config.yaml
num_attention_heads: 3
norm_eps: 1e-05
qk_norm: false
init_std_o: 0.0109
init_std_up: 0.051
init_std_down: 0.0109
init_out_by_depth: true
beta2: 0.95
weight_decay: 0.036
warmup_steps: 200
max_seq_len: 256
Each number is 128 + 32 x the weight over the matrix's rms, rounded and kept within 0 to 255. Layers, rows and columns count from 0. Numbers have three digits each.

# v: layer 2 attention value, 96x96, rms 0.275, rows 70-95, columns 0-95
# o: layer 2 attention output (transposed), 96x96, rms 0.265, rows 70-95, columns 0-95
# up: layer 2 MLP up, 384x96, rms 0.316, rows 0-42, columns 0-95
# down: layer 2 MLP down (transposed), 384x96, rms 0.306, rows 0-42, columns 0-95
v70:074070141162094129135155128129159066119131113104203135121127110097150121120102079175165149137096085169157120119082142133112113127136115160144107141123143142112124167097053143148096130119152153150128124130165150125156200127147152169136135093148126167156133122058154174093101130148075141092
o70:124138078122171092142141142090102147156117183094132113096088125132106158166139156101133140126122164098092116162156125121127108121137091113150144141164113144116128066131196113104120090176132106058091089094134101134133124111122099076125139152161130112141190139159107125190173115152130099159
v71:129127132131142192144122111133088155103180149136086132127152110072144140154131102139138081176167120121144122157102044113110101112116117149161130132107116175121160114151136117120186164182158097082109131155132140103107128128108162159085083129146138112078139154113128093163135149128137139201
o71:132194127126123113083134154144182101119131079122129120140143183192125130079125111119103131077103094149081116102100167126138162156137165147117096096160117072146124158144091165091113178111143173139138136145082118177114076112112127133142177101115086124126094134176119128063080130139136145143
v72:143151094168137119086160085099124112157141122099149203111132105142130133138135086144143106105146113160204103091138123124080152142140160112147125124124119145174166114160155148132107125118096113121176122092124161203083141146151148110172178171096108085116130107132069133097133118155154092090
o72:134094139116112157160145114135113145152124107168155141193121098090099130142116133112119160156099137104112132172166124145158069126137123094164180142115155145140117122092139082125071111114109120136015139132129097098150149133164075156155084162132137122125125125114159134162133124133115128158
v73:124124096109198126120092165146159066070141129087105089126147140104129138088145170095196109151085177141120177108086094143107125136091128136142133153132146118105113086103105174115141149144149129161116122166125112110153126121134180157115187092125155116153085069133142122065140117150152136112
o73:112138105133120050128170137118165155108119191164190107125109127143158107195139116122135130133149097097105136144125138149104107099154165150164143165127069114148148127164118139078071127157105154167132143079160080115094124126158135130094180110182151096126171135084069138151112117132109179147
v74:121135083118188081118093098152133173131108189094147139130151094199117103140133104102182122149108144140121108134152176140117171129063061153149125092080127146105138109148146176121130107163167057142111169154117125175154112125179122155123157111107159147139142171172149135110152162143148121135
o74:149108126096103108109123136144145111123178077159153115128150159073131165162124126158124122125152085109116128143102103093137100117179145125119142160151112134110156112092119100128140155095103201165124083133136147124092174148146092111145101141200097115073182159074135156133145097103044141137
v75:120148097139085097175165098137110170134093078127133118124192115121125115136114156163195161138150161117178129113138101144065148122126137140103105101185191129144153129145115139125131157111150182117128137142148111164055188100088173105113064078112130100083109125109163100081142120160164164139
o75:129106107105118103063178143120109093109128160141147193158119138190136148095154172110106162147125091143113127168199109111134150176153139096094122114093101146125171181148096102074086064140115064114134093111161150084161125116142066148140196173117120094154138107195082087157091174163131122161
v76:102178088109094143124151156103132116087142093170128181074140133177148100196149156119141105134165119119164090091173198128082139126202152161121149116144139108124084105064165132160169103115161116183119123115081098138131153080155158109101162124106056118125157097125084102109093137144150134131
o76:136104156151091197104083100118100138130122133130149113152119104106104165116147109168120160165110124174151148151121079103144143117068098042173098136122162105151151216182142129108129182180086172133139083129154147075144091151113096126135090171164186161168129171156182178143192102122111098103
v77:129162118159114156049146147110118142196118141142175135150090089131073150139149147113101157099131133093119087208164161103116162064081147144198175170121147126150108098114141026114149077133126118108202091042099152077122126146182103116126154184147143135058113085089096154141145148132141154126
o77:102078101115146182151121099159148092139127099113106141150192090083122098175097053184115062126085168179157123062155111186141085107128096129113131087143148082126074140154155148150061157137127105179098134162075079177133138091073133083141049156102127120133157185089134116131106117150134094130
v78:126174075114124213115092139133134166142106102129086141172153117125181098112137139094095149151087141113133095124174130157110163146089136128134116141172117156124134147107119120154096110113080111101125143187109113124140106114172154118163124120108141178122137113089112132084129101143073162091
o78:123065186112133131094165095154092074113117154124176117129113154126062163156095075171144140118096062132103154087119080131130082088145105124126141140066132111143172126095142109106172166135171103194154116098129131138125124130172126137130109125159164143138127168154115131125093118115144111146
v79:080162166134127104103117163145107125127079152169143141116137121104149107067173101092126117121120139158150128127139130088185143061095093153144178114113154103117129103081094145153114126167116160140099090122161160184120137169105114151174133152107123140200143161095122171131076138133140158136
o79:156095108116156116159085088119158135119100151111125140097138125144127120197080133190148149119095119088105126093105112130127129097109155123130102176148124115125115152083178106136134165071143099098172132164137138103156141080152128131145130135136134115073114147088120128096142142108071151129
v80:179144092122129109156125136124148147108145142150133142145174143163115111108101152071159142162107123174199102106112142136118121105108121171138174147154147105119122138115197107108149109106128110067133140105123114157148115106131093101146135139158115122129118110088090153130170194113097166133
o80:152117130104137175074124123105093127119119090110159148136174146102131140167112130165108108103141155141115150073159150132128116084107132105118070132110177084117131117125079102087111171173145136169117160162153188105139184101109114131172123135084138123091124165146134151127155138146125093157
v81:134097106111131049142193159130104120126148139142130124132126139127136122091153147098123134157121160133118143142162155148100150144170152156126164144163102126150143158110116137146123077105157111111163114132088142157138104080119156139126168125179194138092107160103100129109136168091145125144
o81:136117092146151172141094137123151117135125159133112158124120164146182140116148152116148155112124101103167100137108107127171145103079112093091137115120135126098096137108121131101140142172130158143169173126145115133134077164160115171113097143094111115119116155150140132141179119142136122137
v82:102116188082137079102137124170133135124144120124088098141124097095114184099132058139124153120130135154168097111090131130120097114175159161138104149183128108141090158113089163141145144129160100073082163175228151117188071105178147132164152138188173135127138084182137127110066137081083090124
o82:114180171143145158154137144075103128136076150087194121116075127159141139147166164076153184149104131079052131150093149143145150135096135153116140082111119132119157106089175143097154108138138084182163135124146118173096120200113101071121114059143108081157152172148124151132175122131137104150
v83:086130096153083094155149115100090186164226094086111044137142107140181160133130147160129158156137105093117121121132129102080127162159142161105143143097104110141160080154126078149204081096160113143114162096185121164110091094143151144137194132123100111109161110126176127159146103119072104142
o83:071098191109111085122152135133132081175112167177109138125088165119105154091186123134108150108125196168084136115126146114146123139115129139179147133153076128102107119082144192111142101177109088121094091168097116136121144193118124072102080097121133159179104157153126181095090115144137117110
v84:091121101108091155105095098123135170165137127129202124135171080149102078186105106130142128087105139090150110111145097131183155099119093153138132141137155157115100113145152121137112129148132126118165110075157069196152162135145159160120085129139117149149078102120079078103202114123139095167
o84:163111147145149116107161155117130140034133155096125132078153137098095236115140090129118128157123132150139096132090158134103148155135073102150085178088123132048159113108125107153100128157108129151083051133100151116130150114079055077126142136116134104120121157143165123159141088104146118122
v85:143105146167157131128143131102108132043116187101075138095122147082172139138091131150193140159147142187150087100125094147064120084079103166157169120063170117079113113124171138152082164175118138140181185123125169061150077122136083143108136124125086120078136118131142109179134097146110121081
o85:087179120135056106119108177087179123183145102128148123146118114175144086133131108110063108068079103079113116135148137123075119100119129122153097137202117144180140132135129096126113134131154186123093122135143085158123143136113180204181141117061166085114142173122155119143159184122151150135
v86:164140146172163078130103124122098105105104150137128113094112107113115131121124085090185109123127121147110124124098118099098129114106071130106091131118141132133129156134045059114192186094157079106142140147134121103116160083136135127100110189148106105116182113134169110145130143141093084182
o86:153123137083073105098130141075101137133122087127098187165123106164138086110164132150121131059151136087146125076115155106131098165133157146104120088105094165135127109116090126124103099161120138071127116160154132151098106167103114088135146115106086118137129091160099173087122087154096151078
v87:098117116181136114100089186166110166145121127117138205106093147098106156112132119127136087123136098108181127143138155146085097144122116095082126130125135115094137081147143214088124137150110128122096142153182135121134156131124136155142160146073173134117109150082098121121116164169070121154
o87:134150172104174122163107095166110094111121090146153087163162082122138112175104153135133181171119117119062119173112086119149154133176157118152122137148098092167142176104134134164113153090126155087175116121104177143128120126162061087151144132179071129117194126153132112132124131110126183162
v88:107131134121180157101176124136116133111109095129140175164091084147140075077143133171161064169142121139184147190162169084081114143117125183119141137160119146122161129101140152101114113131167154127144089112117128127123132084109211151118123128149175132090148153143102086135135141099176092113
o88:126139122162136163167120159140138079129132135180133132099148179137148145143099108110161173152144116130095063106104068164192166087122114053100127073151142093161068150127081112074079120133128135156123186153131154122160087156170069169112141155115104092133171145133098117146156111145094141178
v89:143137125101124140153124132165145140108071129174072145108115109145105128153139102060145137115067070108113126156114126129116139127147150155090110160091096129137091119121154133123140137107143111118120195182128128140127138097215108146100096084121128108139120140130169133140098168114160166149
o89:126154115112126143085120139123112153121162076103164099108132144135144086142116135166133157126166094185124208130167148119107148146145108130128163120134145139127177160171123176101215148144127152128152092109132124115113132114070134082147130141169113157092129109097083148130172157098094121129
v90:142067135157117145145106137072125130105114082090174072114124124109105138134139162136124144135148089158144117126080108124082094120146109105127142100127082165127111082118171099127106127098119069151094123145132135158146134163144133092114187140159131171157176169179164139078094130157124209109
o90:119122114125149065146158102094107113146191117178075115094112132100141173125149129204118190110081155143132178099157169135172117099105165143174180164167112081128128106145118175108179124145154146108150136073076127162106122108153146120127131137117163147135086095095095131158155144166129112191
v91:172176117080116140109155129118130128126141110197105123120105112105121162071150122138132134170107135139181163218143168148126090100131165113100113149099132074101127127128134145148074132098093147119119135146136133150132145106173104113183155144120112094145109129116157100130141105122125115086
o91:124129158153148133110114130167114142130094125125148088122118133132110073145085101116155166107133135133085149115140099127150145128146134099133153115146135127166090140077140104103139065120143060136128158115131154077174110142093121128074153135121109123120123059035066124135172120132116122104
v92:112099155125131115161064138158160163161191101152105089136122081147157105121122168088110112070127162115076117167105090113107095166094159078133104179128147177165120113130095177128158125118155162132108152187094104092164151152137205184137116182096170112181120114144148124152204144095109142136
o92:107158161139155125160142150125136120078137105117141128124156135114113108175137104107163152157180139144120145128120153140118137128182112181132154112114061052095165130145103207099135126169092136151119142105147129179089122077119111085099154093180116141148190129124081164121083087141139128123
v93:099147154147166090145089162066202075170104107147169160108158074088096125130147123137109154125195136140183158043175107147120163019169133094143152140103184168085088153107128202113106113159131091183115146139116095090079129107095079087155178112118165128039137117060131172098083127086142147109
o93:136107053123099130111146089112118227093131160116153056204076079170104182104088121130120124152080108156082068098143142180142123170129175124118112124184129044207153142135218099154086166125143189113136122154144133054134094101149113120092106110136120127089160174142147093150141171185089156135
v94:073142186061133112128091110159181138140153105154095128149064172123094056113088116169171131163125088137147130104072107086132169140104131081147151125084114140136165126131160119101140116079165112149108126135131113146192129089174130135109076123071148181089117116153125187153187146091089091093
o94:138160121173099203146117143144079117155121093111198123045163137124130139137155116121138068141173189153128110146107135116163093132168066182179092117164177114173112064125036093116136171165108173152110136152120136125123210149159122129117127092185137100142127108135115137106089145140088144153
v95:168128147097083134057147146132111096136105086085183151102127128148129117143140189102192118081113143057096124129105127132167113101179160145112206107172186109103115141171165153123119147064142154165116137182151123118162152179141132098092124149159114090075138140146142080142117123125170073129
o95:089123119163117135183091086121163172114183142137109079129101123087172116137157133134094208173162133149185137140120133123099181115102119141146090125147084075153159186119117157112095085140150112163157123119124119122151135140069123123146175111085121149213141113055107134114149093129159190095
up0:157088089087130131186128108119146178147143122132120077138178081100131135123202115153125107106088122167157096116193131088083112122170088171129145097089117148117166136106086131159073120137097054106180092159101142152157118095091095119154135178143121185160141109171124123068117148123195137168
down0:144130096173152120106090130063120100198163117117152122158118150116164123140131151116082157078123148121195030093171078147134153062165113108131084195149114132104172146132097106091113176154135116149064147124155170153147143081189152137111082132114181104170096118088054179103123086172127134141
up1:127074135157126134121148172128075158075105209120123131097105180179111090192144092174145102116124133130074089151141197080057129137117104177164141142154149135113120114069121141148079113156139117212089157134127081114109156128119078161128097158096084103134105104156114156091148193195123158071
down1:130151092017139047140096123111137080139163127148146108116123149100146103179111109091115132081148152112103149111092111139161086157094124098139124080148097207111167099126144127068159152179070171138096117109114172161143077143171173096105107113069131133129168131075130117052132104205124121119
up2:099075156116228116142153112103120112087096126108116132134139120086101164106112104173157136072088133164145144151150123106138115143166111145186121122127123193152142096125130109094099085157072121086060090043149165156141122098134153107159114170099160072175182149109134155104160122124164151153
down2:118142113109165142149139124135124095117099128163065106152094148119058134125107199105190145113063150119127172086123117142200124174092161175255173093156118128107087090162174111136190115081119158097136114116112179083118130119146142085146093125128135061139103109117195162152204128189116107111
up3:114090083185140160139140112112217129121101149098141088104154143160089065146118145099129121089067088124138134135116172085069179156116134187136123132132099105131138115095161172137108164116081138175102137108171112142168084146166175105165092151058138060127140159147126121166127153067172100109
down3:169143070195189116170126123071131139131180087164146144090207174111152106104152126075117168121127204147093116112117188100067170109115073143147095120140089091093155057127108117138135091122156151203137152114176109158121057097119156102163131131148133101180107126106102093185101101103140070120
up4:110031134171146166125118085125091133155111157112129153121093185142082131082136130110108116072076121124149180173189144101148127123100190105118128107151103137100161134186125145104156111135118187079143066096145108150083117137128130154103077180101131120123109101190098086158139175129116110184
down4:143156099170152063136095129107104095108172148124178153105154100148162143141151129147100091123175100084079149144088159107172138171165133097085150156104171167181147141121105171164152069078181141143123104082127110146131135111149148137129128110089160160097113203071060128134140105101095135146
up5:055090102106159135192129089124154172063115141185173144128145100075110112114126141152136082208082194083128144168099130126153097138250154164114166103146144123153111140097119083162069052121131161134134143126133098170126104126118131171167074126114132175188138113161155118165068158109124113190
down5:122121188125088079096103047089114170112113183156085124106124130095097143113156122090156079089117139158093123105138153082113131144146126155116157181077117115064148128126118103142089075143183153216103149082092076220111104172147099095181178160111135106107121125147140135143141175132137087183
up6:135114144161126076128091172179139119077095079107139121180127090136103095119106093102111154164073138075113223105123074082114131110139154126162127119124141116132134096121139071080070169131144150129141147116133104173120108130141077110156129106165124132121059098162157124173109140134121106147
down6:130095144153092106109105109157123169165129105131142077174139100146125128143109137104118145127151083150102166041154117078185165103091152140162152117165125146134080084156150098138144173138137095152099130111122118162180108123152113172085144149130163089138173088154142134184100081140156127135
up7:119113096134113128120162099101124123049172122115095212078093125150139164157085130133139176084143105121131080075228185141106137117111128194107184196101116109137076160166108163166091146136145124106108145077124092195143095109135146147087115165114105148059158124083123153144157164150102152072
down7:118167149168130161118094054122120117072117138070128186088147112088158110114116074103111159121085149087135112101148086117133079163119116166123122132061157078135135161077138096200105140080064189161182123093137156146144100164197111166135115099140133130112053170131095111095058120170123065087
up8:132162143138116130138154145125146130120087183138118118135095062127164101138134110151163145170163171177132172157161064194090113178117072099208175090191135165113079136116139090130088137119128150099088104133146151105081080130141155115091147120098159135154135086159157068155076153089147154104
down8:162156134128126120092171159184115177139091144123136159118192114090109060089058113108173162157115160134112078127107132162130093157182147112112116120151123096119151129157172107132157125067159152119097126120143187137113120136079135140112134179145114126176128066197085153143131193094128093126
up9:127164111084094178116140117117183108126095125105073125172092129187154039136112174077139127153152123102165053139160173126121116069133142190160137192084079104122109137137168107130124117118094181131095071126154095109128131093184122127135098219156150088139110092134115141160206165100108183101
down9:115174164179142164110186107103167119076115131126079122136128125174154081074118154119156135159109160149116096112097184127128143068169145189173106168082063064184149128101180064166159087050115170127169096178095149108111120134137170136146104140136176091213109136177120153130217156098138122171
up10:161110169146143144136104118138121132155042065086108059113107068137176123090173104123127162106109160116149165118078119096127081111155129151131195166158158085147091114089110153151143161146148198102164174152096096139138055101138124144175135124165094098149080099098131085183097108139111178142
down10:159097082174086147131133162129132063192123111075103103133164086119145157138132104159141078154156121099106082153133111103164151106160136181127134191078132089143086111109117111151126193079090173171172091041173171132162132095119152125082151139170134102138103081147161144130122128079127118180
up11:144153135094081115092201163129150110163136113120128117174101131149127107116098099120109141114130117097172111140098114203077135117156128088131123145153122138138124111174099140138153126125114064093114117179109134135096097175112194140178088135082116164116131112147121135116078102137184112106
down11:094129145177123139113114100156098125135118141169121101118126150135125113150135119107122117156142153138080139161111115137169109121104132116100108169145105149195138155114137073128123134127072146174124113151148171142196134171146156180147142159061129129161139123100108132106154119118092160088
up12:137124185136125130156186153157139113143138127137094125162105105141163096137130119124137100103129068175148154133173088162171121118182129078134094115134084131139139119094104079115167146161187142157141125095104165142092100183125090065161098145092067137151189148089141141203091073085146197090
down12:154135155112090115111145119166108151172126076128128107160110183109082110139098204121154162100164203109169134147126138165124141109158139113103141193162182131140194131101179204070089115146111139148097174133143093135102202126137157212109138129151096160169127063171141062187161154155133107146
up13:174154057136204135110183158164153131093083150129123150158126136155104124105129130129113142097087144153125110165195217135111113197099120161155130114096117095130129193149169121137113097110137122114156142166075168195096089134134186090103096091106127179106092117131070038127089137130143112150
down13:114166118076117192142153124162132072177137133063145171153135068067118194125135077183130145076170086113101169150141106063112137153154186123177065105034107160094078094088143168168159093138150118109166165152103126063152106085134127059120140200166084100096115102103063078108162110153122112206
up14:110093068130114122173139109124146124132089149071136117172123096083106139050167146111052168164162084159134106151160118121104136133099131133148132127090137082173106116135137080105101072111142157141091145121141136104126145082117131106136116148148093145108148112129119133126153086125134106107
down14:139144177125150100134137185117195123150098182099140130166146111077108118126124161150110121136133108153112122179108110155153170117112159109161132170125159142183128132071085105141149122099140150148122158150165127150121145122120169133129099108123103121138106102118118187091113141117146114140
up15:156139143189106148150128151124136113088154161128118134111158129114149091221106082165121154044126119044109160114101146158184103104177162090129165132156085063099160140108120145165103150180158181132130139163027143077117143152190123143168109079139162156134106104096070180051158164184124162124
down15:112003139109103151116192176077081146122124127140126101079176110164124138152168124162064154122103118151099122151131139111185168106111065110104135080139148109174107113133131143108130167119173192134179096137181125126100123150124143165135108122151174096166136071139115116154092116169136094045
up16:111119158134080160111133154150110134139131106190119136109132170162124178123164116127130195097119097167084106102161154107174123097144130170183160045106089084105107107121091154089138077185197102097144158119148126068145092076183114179136126174130126117135144154114086148130118114183157138114
down16:107136081176145129069156115171117159100161113124153168186085104067090130121229159181147139114122129111080130142061127061107126149128149157129153099145117100090156169168147070185149119110153097118151123077109119098131135163123110117115155157154175154121150154164172144104199104090164173109
up17:195134143105089139173133138124182109140123095105107062096116118153115109115080139142163118175051078131106129111148082093090158073142124178158080180097108130161103128162134156058109108123170146149176173104138121113135110065179110159167163140091060133099149158169124095119125175138104166140
down17:138092120125072099097162178126083150141137115084135157110157172118170091148180136112134082139169107106133149130082115169149121098082181165119128182119150122205118087146130134130192159145117162075096104090121133130169147140120202113080146067132201149141148128145067193143187143105153125207
up18:166139101155155162165123131135109080178182098152138201108100114167179129113162138150143110052133126134099141112111156130146174120114133058162191159108183080128165137201141140163119152091139023112169095116059127165096131170125158138137099112095101093151117166187152164062119095148055147134
down18:081117174078181141083162101099048147158090130083126142117082132120119085111189112098119097152144188089111121165068170123133171137140127138181083160196131105124136124178078159101085055137122136146144121108177201077131136154061152106109106119142144105155107189140140147179114125120131091061
up19:059137076147142148137153197074141154108095141123149112135087126088146121165182135191073089117134183160080136196119134154156090160147124118129076172147135150077136147105112130134066153138117112105062120124108073083108071123114063059066159129139170156151112133158171137122128134155103175197
down19:076132173144118192094080128090098091135115106112146169133131195120055115092128151110122125162102148162090182106161064078139126112142098165169146148172088135106060153172124071157154159102196129117136136127162137100165129158159087151088085102160166074148103111163104076154149093139176140150
up20:106153178110161171159108155156146149064096112173128141112160101105091137173073170099173102089108126093137134148135139082105126177157096059116142155167155126049122082081125127137078140134099159106133121102183114186101125118114087096177055114151104224149098152151104153160144120136112123134
down20:132115148113081123126136080188120110154166147128167134169123143119115135166113135101162122201104155152073129115101133176123155129175054078139134121111225172113119138121121100133146159032087109088127158068067154095157172130045083134151125162072149126104146123140120081153148102068160123190
up21:102140102153150147117082130078165120088087081143158127109098189206127061067121108154118131112110094115184142096126124160119120118094106134105114158156182177126110172128106129109078111064144177145076125138151164144175142107147132160165114117162196127123112091165166118080155190091120146161
down21:140092141104117086119200157185139078118156143079189166128105101104110165144109190115145135105176127066107155141146150181118119139134181137087090123111173132126129077131129165097124213150145155179108134117118144134087150086132138129130153108150122114151135128109112140100180145134137106111
up22:121127120132171096105120124115095095134110083076114143127104113159070045104158083137092157037128134134076187090204166125106144110130116126165140164131163123078078176148085149108178098114192097151112132136109145195146114085116095125122122112185102225155111050157096175116135222083120100132
down22:122104119024103118131149165139107107118139113098106126107156163135076104163154172110174131147096155080184149193147160119109120178090115125080139155201108058065155124106116121102147204148156122121114163172116149062074141153044063131126112154186140129125175153033172085174113099178110088087
up23:148097053118138113153147127136113143175138117141140184139163117174182173129118111123187125114156089119123095131129153111127129170108169142190128140079085129123145149176094068134073105149158136122109141143081151123091137132131138144090141161114072052185097123154104135103137105148128127198
down23:133179131148107155122114109127111150142084109114028161094195088113104097108124109156153204174113097117110096109117134139181152072129155154101124149142153105102128100118125147122147057080162127116171140115208096089127139152180144137157068158126139118161107144118177122126131096113113088099
up24:154043129161130117149073098130193123107161050157100137138111126155180107231102096194127140160129137174144153188105122167089127119171117155132162149078121117168090125125102136109117158116077104066025140177149131116108096153118169115133177122107201056159109096161092161128129080083092114149
down24:135060056137114129151169078109206104129151104158111160150124096160055095103108125149135132145109082162173103193134204194176119121202099113078074121102113100118176078086132161114170142135077102064095159139074105176086102104070149139172148061090142142151115096109160167158132126118147079132
up25:091140112172152138140140155124168128088171128131142122082166119092104148090118110104162120103121161128135128164120042038099163116113135117184138165105105122091097119202061152143104177096161112106169122089110133098127080121116153180069113095102169148099108129094148116098188126188087112148
down25:106087135142119159085105095124098073134149200134128112116099127048126122084150096142155132123147146067166112109140110150059159110163093098149142127110158123136126127075122140184161157135106093135134175136166100126132154163159126107155128131181136090122119099122149155127050121081145087092
up26:131125171092155113084104166152186103109165116149051064184132107106159081081140100130081154160104118151139152159199081172106149147123155100147183117192121137166099178152093078147090061132189178147068149151121076155125113155109059078087171107136161176153096148121097151147103119084130089107
down26:108117047028094094166082145163130166108109120120127140156083145148143159194140209074102112106099120168082135151127161110144181151126086177087037117113098151108106156101110194084175109177154100147100139112113195081068117098107132104162098140091149141180135093130151085148162155209115152128
up27:121142112121100124142149082168145178115097140158113102115082091124098151144129085145123077120120110087128131105138104137116112115132119122157164133071178144114106151137120102160079098123113185170114105120138141180193103122140084150169086135085181204121130107135149124122111182122146064126
down27:134187119162130084138180125164114124113145149137106117138117110158076151113180103117081131135154106102097141109114142104118137134194147115133118169078177146101129087142140110154073126049110187160117100134104119091093128132119099103131142123076168162169168104167121170080085151105172094125
up28:116114128109142111124074165067118170119092191095116173094119081097085180157154051087127096123085146150128144097151144189113160164128034053132116112132105114141161175201142145125059080158146207130074102127112062186163153105132147091157190156147136141127166121134136161119174104111165117130
down28:101103193105104143131097139117051128128122195139116093068143164155083113148143105167155087130148095110143108140055128131062077125111102175187163165141088088076097155168152165156179117082111144070102189054154147147155151110132142168132150160139126155085099151123065198178109092105192046155
up29:135147044166143111137195156137081128146145166197111136150144111077092137147148069132112071080097166089074102153161188168111147103067155095191118162084182131143144142109118137150110108144117137117125153183078184090157107152074049112145109122137132100130160067181165137125108124084110100122
down29:142116158119138119112172100062189092106109138109087109168096083120162104168130155135148158157101109156094036139061147171116119078140119126138096141114127162184122142096205103153137126093094086146149109156080128059132147123118194175079135147111155099116159143141127123163108156089160086127
up30:145054106082096169113096101114120157081110094169103119173143130118159082106147115165144066092122203117136129074189092164140071117168153072154207184126137157110155100182181103110194161112147136104113094159181112088197086140165121111079107121114146188150158177118131093202105117190087112131
down30:128147100105161115138148112109083162123164108052142149125116057167090146116163186090111133071111079124144095165150104078135072096056171153113168087134123118116094089117110182125116097129128153119140184135107095069132116116188159164152166113139141172075089090176099160143123154144090077127
up31:125152140154129206080111130129184172087144106170137152116144138090174160156206112087128155140110163152125082164147119149137158168080118155116100112098124127137138153121062132129114097119091140154164058149112140138122086148031120070108087157095080098152142069123156123168169079167124073110
down31:068184095139169117146091139083050169165178107147105087155095084142096100169178119129134133118138145124174086082101146118143132157111107188161159140120143116110183107123088097167117150130165112037081070110111206183135066124162099120151144147142127129126159132160111148055041137088174122162
up32:153146112180150119126111140220117150134104111121107153084171178133081203107112128142154094076120138130122155112166157119145179154133133099155142142129151072139114166097098145194113108169089073138122060113126121112143136088085105113140088150091161109146118119162111149180192185109155098106
down32:093125171123123120125093177152084120091130132160144093104120111113189182140123102154142145140102109160077080124158153132145154172064157079151078097089070116089102124164101144135158127139177112112148078126178109120137114163093187126141176128183145166128141186137157150124131100149092158148
up33:149120086078121159171077110149107145187133095125104178112142126152130147164100131177176084111097105151086106120165077121121118102171148115132132152139091137127183125141097137137087087156155092128103102119174086097143127145147137139106170153127128094066108133141141096161090116157126135062
down33:167113134102133120130166145109121156122200117108144127097166180109061115113117122111157122137098087179114111139150126093137179084170139076122141141065121144098107110143093086125075143108116096147170193149121096127171114167114085129114132141180115136127096107117155050161118109155109099116
up34:117158152133114106075114129128130107097138128135115061196115151134105124110068120132093132111063107122143157158085121144090190106218123053166221126155121156175127166105144104140205138090158135165148139134201155130148139134134173137136177096111091102122113159139121084083146128135102140112
down34:113122061178113100116129105146154138172169144161163212135156108144134155118106071118160170110086094141136068107146159133155105105137132095147073068151121111129161114092104066132085077163133122148135126110126113154163062156154168104155208151139134148136138161137095149117112124054142128161
up35:129107152115097136111111174091115065167142132099145134109107112079144129210163157129098151162112197134102116131117077180126121130128117162171154110162175151145077192107100111167156050160103017106086089162112139107127131140136147092190108167153152093085106115164163179111150138152145156123
down35:083078085124181156103129129169102161123157161158166139078123138124100175147161116107120139145134133150144128100123107119130138132210144102074195169094144137159149131132143067195165109102109181148149132126122095051145130143108147161128097067156146121115078089130138137170076137092170193160
up36:135143144065157090124172098150167084161139118176138125155098148104102154143106102225083076119132091141103141139126151130115135130103109132171100160117090074156087069127147064208102129115145124102159117177070193173106110165142117100125142112172162208149123147159141146172120105088120158127
down36:109105128194130142189136165172186146188138184076095069127134076141123118138136182178184141084101141144212114107132148111138092080203157129142112156127089128160150156077108101109101098140123140163133156072188128149116132111082072175129145184131136151104119156111110136131113093112107161099
up37:133085149114109179165143091152180105169132169139097130129163079108146165111103095133177166104091128170126098168136100148201145093111167114168155154136122152114065156135107099148117148136116162093110147156109105140113151182152125158170097149119142119091099109153150148076075111061139091131
down37:130122110096135132156146153151148102196176127121104149081193115095128225173116098147165144113128104165107163149107103150127122143135107152099157052185112100133157086163171139149132123141147141115161164092151081116148192105160179141123117115060191131117110157141141146076123128115132139151
up38:130064167138143120130067192142116066104121146081075142135166155110127133185072065141147129117121127105132104054110136124104098174177105045113150190156090118146037116136160086067147156106150150120082131216130143076143158092142172088177098132122115145116133117116140197149160140073155111133
down38:109102143152113140091175136169082184127086132139113060111140107075074119120100085120167099130133105162156109098156094099129110166123156167101152128091130127138140065160113159164088102140149084142198139151164146138141082141122138173093140130145104176101197141164098209148077133155120057144
up39:135120103115158156180125112095141158191160163183165149147127125101075136115099130122132118069108152049151159106181171088107104130098159104104064083119127101147088123189114107130086044150113155116103125150156112178156152148090114092159118131068120084126123166172132131158113126119116114143
down39:114113156108122132121088168083137103115139129100137140124118153149058139153116105127137084086127126107101165130071112146151139128168196114126143181100156130114166151109131134086115138054124121107107137142115132115128082078150144126167168150080122076158089105067147073116112162126129128153
up40:110112099135121165155100129146188134151129135115128114090110158117163059130077115098159136184070119136090110132169177189140139189123132189123124126069154113110122144125154149150145146172118089079097122202089102104162152138184121129070169091130090144127118144136159136093113203120157120168
down40:127143125124076125112140129067162106140138164079087164168130062134150120133124163145148132081133175102128078143078093148154164138113122116162122136112153116123094130154107199177102128115115094117116041145114141121103136108168172114122119181135079140123124127149139137082120159171107102165
up41:087078143127115123131151184211193146111131145118143106091053144125104106159140125125131148154148099113167114071063107154085114144211115091139169130155122120202170113098156127116222081086132156144100113126193133117110114111149090157146134115107166080118164117087136193200144108094191163117
down41:100138093114182132137081078149123081136203134098119081140119105138131132100097143160100117073126094088140076113189137099076173093139150112209113106163041175154171120160131101107115106198118097158121116139167123116123103119070116100226162142182122093069115138109137140044103157118141110087
up42:114167149126182136094083164149152104132135073184167159105121106133193101158121157172080148110093151111117107113127139131149146077104132124129088147159107174125084136141119138149179107061144096085151129148132143118075142154153056092170193125155119067120190085161101140176167158091128094106
down42:093110111142142123110141163094116091133155124122143126122143106134176151154124104095096121163116142152086156116103153185127172123127137097081128181082160139142065127135129125144118148095168063096098138092073133122143096065069085070130143125079129098087137054155082176181161120077170122157